Part of a small language model's weights: learned positions.
Each number is 128 + 24 x the weight over the matrix's rms, rounded and kept within 0 to 255. Layers, rows and columns count from 0.

# layer 2 MLP up, 768x256, rms 0.0795, rows 0-24, columns 0-127
[[145  85 118  98 132  97 113 124 163 130 126  98 143 129 121  99 110 141 118 120 192 110 147 119  77 114 169 115 111 159 140 147 137 144 122 109 129 154  98 184 131 156 104 166 103 133 137 132 130 152 129 134 164 139 100 135 143 114 133 151 102 159 120 162 195 131 129 101 175 133  96 136 171 131 118 134 134 164 126 120 116 135 141  75 147 167 113 130 122 117 119 130 176 176 106 107 103 144 136 120 113 106 129  99 168  76 184  98 125 175 100 131 113 157 109 147 137 124 116 150 133 117 162 112 121 148 133 158]
 [153 185  97 136 101 145 126 117 104 121 124 125 157 112  99 138 105 110 137 130 120 114 112 155  77 143 112 101 125 151 136 139 132 130 154 149 111 149 216 127 155 114  89 124 149 120 191 108 125 109  70 131  98 112  67  91 135 144 150 149 147 120 133 113 142 134  85 109 119 101 138  92 125 171 128 142 123 126 134 125 138 120 143 134 128 135  59 149  96 122 151 138  87 107 147 139 118  80  97 128 148 136 122 125 119  97  93 159 124 133 100  89 146 138 125  81 110 141 131 106 124 133 114 115 140 105 152 121]
 [137  92 104 173 154 131 113 180 185 113 142 110 103 178 125 109 123 184 143 147 144  95 149  76 146 151  46 120 200 154 120 170 137 172 136 108 139 113 100 146 121  79 129 103 103 130 150 157 168 150 140 159  93 142 123  86 137 116 101 109 108 110 132 117 140 153 138 108 105 107 160 163 164  95 116  66  87 123 120 132 107 125 109 129 149  90 151 164 126 148 120 126  91 101 130 169 153 138 111  97  87  83 125 134 172 122 120 127 141 129 113 134 128 101 107  91 142 119 159 146 172 148 153  99 154  82 150  93]
 [146 134 138 135 143 136 136 116 133 117 140 118 126 142 137 157 142 122 133 115 137 137 102 134 101 141 111 128 118 120 112 128 126 116 121 117 127 109 109 130  84 137 134 139 105 140 147  99 155 109 162 177 117 123 128 120  91 150  96 131 136 152 127 152  88 142 110 124 128 129 137 124 124 151 123 112 115 107 125 164 103 136  98 121 141 115 120 137 130 130 174 158 110 147 148 135 142 109 137  89 155 125 159 163 133 150 107 147 180 139 130 159 126 124 141 123 104 147 112  97 104 131 140 114 139 126 118 134]
 [136 127 147 132 120 131 166 140  96 149 145 145 132 149 129  96 135 123 134  91 166 158 143 145 153 130 124 148 119 137 102 132 125 127 127 124 125 125 126 121  74  95 121 157 143 123 131 120 146 113 135 154 101  97 153 148 126 119 114 124 130 149 108 118 128 129 147 113  98 115 119 146 137 122 153 119 139 118 123 132 126 137 142 102 100 109 135 126 116 148 147 137 139 106 156 106 147 109 141 116 126 111 120 148 126 159 141 116 134 146 146 127 104 143 155 113 109 103 142 148 137 122 138 136 150 129 110 127]
 [174 132  70 144  99 155 163 135 107 131 188 110 164 126 143 113 133 146 144 149 129 122 110 148  95 120 130 134 135  95 114  96 147 140 169 135 169 126 100 136 152 118  99 102 133 112  74 131 137  93 150 115 119 183 125 162 125 143  87 142 126 164 122  80 170 127  68 169 160 135 170  61 108 149 147 116 108 155 144 113 132 143 193 115 112 138 176  72 106 130 137 136 121 143 168  66 151 119 148 102  58 159  80 113 122 110  70 151 133 149 117 172 164 109 176 124  95 119 127  84  86 128  76 131 117 105 146  91]
 [187 159 157 161 152 109 134  94 104 142 112  93 141  68  92 139 122 158 140 160 154 125 100  89 124 131 118 135 108 165  97 113 153 124 143 129 145 133 145  94 140 133 180 129 140 120 130 113 138 147 139 140 173 150 158 117  74 143 124 111 107 136  91  91 139 141 139 162  86 132 105 108 152 185  93 137 126 145 123 155 108  96 121 143 123 156 119 114 141 181 180 160  90 129  80 136 106 137  99 160 121 123 127 101 149 133 123 142 128 151 115 133 157 108 148 162  92 120  86 142 146  94 149 117 187 130  88 111]
 [165 126 131 104 169 103 113 139  79 138 123 114 120  87 101 157 145 151 124 115 145 104 150 135 110 141 131 138 130 158 136 140 105 126 133  53 174 126 109 103  70 146 103 124 139 112 127 140 161  94 128 138 104 164 117 163 142 144 163 141 125 110 145  94 155 123 117 112 118  63 111 120 101  82 128 177  96 152 144 161 136 168 141 105  97 161 131 122 124 121 122 166 152 132 144  92 128 133 119  69 125  90 183 129 184 146 141 127 135  75 127 136 108 143 140 182 156 135 147 118  82 156 111 129 126 156 128 120]
 [146 123 159 153  95 116 118  99 101 108 167 141  66  94 152 178 136 122 136 149 131  84 176 115 105 173 161 121 145 107 124 167 172 126 123  94  75 137 127 160 155 122  81  76 140 170 115 136  87 158 166 166 135 142 130 121 103 114 123  99  96 107 103 150 136 102 131 133 112 132  65 129 121 107 144 136 124 164 117 125 121 118 136  88 173 124 129 111 107 135  92 154 144  91 132 148 105 107 128 129 127 146 136 159 113 147 135 138 163 128 123 142 113 149 120 132 111  96  97 121 140 159 110 109 123 101 148 167]
 [159 149 131  77 116 153 131  87 102 162 121 129 104 120 139 136  93 159 130 132 154 131 147 135  89 111 110 138 120 123 136 147 138 107 148 127 106 123 135  87 133  93 114 146 111 123  78 144 122 150 146 102 131 143 138 140 100 139 151 133 165 130 122 127 105  81 148 137 115 133 112  91 111 160 120 107 120 115 120 122 136 107 131 111 182 164 102 116 139 128 136 128 138 132 112 119 109 121 130 123  96 150 120 109 135 148 132 153 123 130 138 127 104 161 171 138 116 141 125 151 120 152 153 140  84 148 131 142]
 [131 144 109 139 131 132 136 128 111 152 135  95 116 122 124 137 121 119 134 134  85 118 137  99 150 130 120 139 146  99 143 174 108 150 106 136  87 164 123 124 144 126 133 161 138 133 149 146 135 190 138 163  82  70 116 147 118 148  93 118 109 138 143 141  99 113 120 123 153 130 152 136  84 126  97 125  85 131 121  94 168 129 132  87 146 125 151 121 126  81 109 143 123 136 156 131  98 135 107 143 119 139 168 110 125 130 137 111 156 179 102 100  94 144 135  90 134 106 107 113 122 134 142 147 110 115  88  89]
 [159 128 116 144 117 158  99  92 163 112 116 165 110 123 112  88  96 131  95 154 116 141  97 134 117 165 133 172  87 160  74 121 163 136 154 143 160 154 171  96 110 132  99 101 132 115  99 175 150 152  90 125 161  74 139 144 183 162 124 142 116 158 133  44 117 125 137 147 107 143 150  73 129 140 134 146 113 117  95  95 107 130 144 134 107 123 123 112 111 139 101 167 132 105 134 153  99 133 146 136 119 144 121 119 125 163 187 124 144 122 143 158 164 110 144 205 118 150 114 133 105 167 134 110 140  71  95 127]
 [ 73  92 127 148 142 137 137 126 162 157 138 126 137 140 134 147  77 163 124  83  87 134  88 129 113 116 143 131 164 152 126 156 128 102 140 112 128 206 119 114 135 153 150 146 135 179 139  93 131  95 166 122 110 131 116 131 140 118 115 131 159 136 125 100  95 119 166 107 147 115 121  93 145 116 173 136  76 118 148 112 156  98 124 172 106 108 144 163 141 161  91 116 117 146 119 159  73 150 129 141 112 157 131 150  80 116 103 160 130 121  89 120 128 139 105 133 152 163 133 136 146  99  76 114 123  84 130 121]
 [160  94 126 166 113 107 129 139 118 176 116 101  84 110 141 145  93 111 139 135 147 100 121 120 120 116 133  83 103 131 169 100 126 142  86  67  85  82 114 163 122  78 154 146 135 121 125 160 150 178 134 154 133 127 136 108 111 105 136 133  94 104 125 126  80 149 126  91 157 155 143  93 155  77 173 129 109 144 145 146 145 124 150 164 104 175 108 176  64 153  85 113 105 113 135 121 156 115 119  86  92 137 172 145 131 150 109 153  88 149 151 132  54 109 109 112 135 113 121 165  78 136  86 156 144 192 136 112]
 [103 125  80 103 161 123 116 162 123 114  99 133 175 152 102 142  90 152 110 144 168 145 132  97 109 136 120 128  93 126 121 145 140 156 134 148  97 142 106 160 132 145 126 119 112 151 149  83 114 152 163 127 147  97  93 118 120 110 101 145  82 116 114 157 149 150 120 132 162 157 118 144 126 127 118 130 126 165 127 129 136 113 158 121 137 133 111 127  98 139 123 136 148 170 110 126 163 113 158 133 108 120 101  99 142 111 155  87 133 169 133 100 135 140 103 112 121 154  99 148 129 113 102 125 122 116 142 160]
 [135  82 140 148 213 128 153 119  71  87 130  96 107 105 160 123 195 109 127 156 107 130 120 144 118 127 102 154 135 189  85 139 151  73 142 128 129 164  84 112 109 151 117 131 154 114 149  87 155 148 112 118 134 136 151 129 143 109 138 113 155 117 109 132 118  90 172 100 113 110  68 147 141 141 179  71 139 122 114 111 133 125 198 106  74 136 170 143 125 119 133 166 132 134 102  79  74 132 144  94 118 194 167 144 178 137 147 109 175  94 125 150 180 174 148 173 129  96  88 153  90  94 155  64  61 155 175 134]
 [145 126 112 160 140  75 138 113 128  83 151 111 124 121 151  96 108 147 120  81 169 137 161 131 148 134 144 118 138 107 135 119 118 132 175 116 133 117 117 112 128 143 155  94 170 130 148 134 151 137 139 109 128 149 151  87 137 115 122  85 119 129  97 125 141 132 132 108 104 150 175 151 106 108 128  83  81 109 141 131 125 128 137 115 104 128 153 142 160  93 160  85 116 113 164 154 135  98 140 129 133 109 117 127 127 125 112 152 112 126 120 140 100 120 157 145 144 127 131 179  81  99  76 160 149 120 114 134]
 [ 71 181 111 146 178 137 140 114  80 135 127 121 129 117 107 141 166  77 165 124 105 163  90 126  80  76  96 136 149 149  85 115 150 131 114 137 117 163 174 130 125 158  95 159 129 123 134 120 103 104 177 157 150 157 141 139 136 133 145 115 100 105 103 106 124  95 125 136 110 125 146 118 105 123 110 198 148 145 126 122 144 130 105 104 124  95  84  83 133 152 121 154 132 101 116 117 147  90 153 111 104 155 128 130  91 128  66 120 142 144 160 146 129  97 138 148 152 119 104 155 123 125 133 129 134  99 108 144]
 [ 84 168 107 148 202 145 166 134 102  78 131 144 140 120 137 104 156 107 149 117 138  64 130 117 151 136 105 151 126  97 120 155 123  99 158 101 117 127 152 155 136 104 120 140 163 115 127 113 103 126 141 112 103 120 117 125 117 148 111 133 125 132 127 133 153 151 110 151 127 122  80 163 113 142 128 134 124 135 139 108 158  95 149 118 116 125 100 106 144 147 136 144 127  94 147 132 103  78 134 109 120 137 129  98 110 119 145 112 145 108 110 153 186 148 146 188 175 128 137 143 115 139 129 129 151 138 159 132]
 [130 141 140 139 125 143 144 157 109 127 109  96 130 147 118 133 121 118 101 130 127 123 136 132 126 114 158 138 154 131 124 144 121 128 148 134 135 149  96 130 134 143 149 114 119 143 138 115 112 119 124 109 120 124 147 133 144 124 148 119 132 107 125 145 108 120 154 101 108 120 127  91 115 177 159 156 192 140 123 134 125 128 152 139 110 147 120 136 108 100 133 114 125 137 103 121  95 126 128 119 149 104 110 109 141 122 129 121 108 125 106 129 127 109 159 147  93 138 157 153 128 132 134 125 133 148 137 114]
 [137 162 133 101 114 101  92 119 112 134 137 126 117 127 153 121 136 134 140 127 139 127 161 137 123 136 103 131 107 123 102 161 115 169 120 151 112  91 151 147  88 129 145 102 154 126  77 150 106 124 136 177 130 133 115 154 134 160 150  91 148 145 122 126 121 170 129 105 155  94 140 121 151 160 136 151 122 172 123 195 141 156 143 142 162 148  82 146 148 139  87 137 169 143 118 102 115 103 164 143 141  71 105 142 142 114 123  96 144 127 111 177 128 143 103 133 123 109  94 121 155 171 147 133  96 124 129 108]
 [111  86 133 147 129  96 130 143 145 142 143 162 148 121 136  92 133 120 132 132 122 100 130 110 163 150 111 145 100 126 149 129 147 138 138 122 134 118 105 131 137 134 135 119 123 149 133 125 129 143 124 129 128 141 138 125 136 151 107 135  85 133 103 150 178 127 175 160 144 112 136 116 111 133 111 116  96 156  98 130 120 152 109 157 110 147 157 129 148 110 159 137  96  81 133 140 139 124 132 114 127 164 137 162 129 100 114 117 133 129 156 120 124 121 143 150  93 132 102 161 147 154 135 126 169 109 156 137]
 [127 146  97 111  98 134 142 112 171 166 111 113 152 134 117 151 116 145 132 145 129 127  88 181  98 115 125 122 152  77  93 138 131 129 136 123 170 145 130 132 141 133 150 119 113 107 100 128 135 101 143 131  93 145 111 167  82 151  85 138 157 138 104 151 131 126 101 167 158 157 126 145 142 178 163 155 133 166 116 170 137 132  95 125 154 160  97 134 103 115 146 116 132 176 130 167 162 166 129 155 154 100  93  92 115 117  71 148 135 134 136 144 147 134 101 161 104 102 144 130 139 133 135 103 123 105 139  92]
 [ 80  82 181 113 100 131 127  99 116 155 124 105  97  98 118 138 123  94 107  95 135 137 148 110 119 109 139 141 163  82 129 128 128  74 128 134 150 142 157 100  93  91 182 154  94 174 136 152 148 145 121 116 125 148  71 130 169 145 132 151 161 143 144  95 119 122 132 156 105 126 114 158 122 143 138 133 135 132 116 147 123 131 119 141 150 131 159 138 145 158 117 139 124  69 127 120 103 152 134 141 122 147 112 165 142 130 140 103 138 112 110 118 103 117 128 153 117 166 157 167 123 120 183 125 152  98 112 129]
 [127  93 138 134 122 125  94 134 110 117  98 168 153 112 111 114  79 112 163 150 170 136 140 106 138 104 133 143 176 138 149 141 118 155 138  94 142 120 114 114 151  93 104 149 126 128 128 123  94 145  95  98 121 157 129 151 128 115 120 137 118 111  97 109 142 144 163 113 144 171  83 126  65 145 122 131 178 108 116 110 119 152 119  88 134 116  81 140  77 100 155 139 135 149 110 127 145 143 111 111 104 122 153 125 106 106 129 173 108 101 113 195  88 126 160 141 135 128 161  91 120 144 157 173 149 155 155 142]]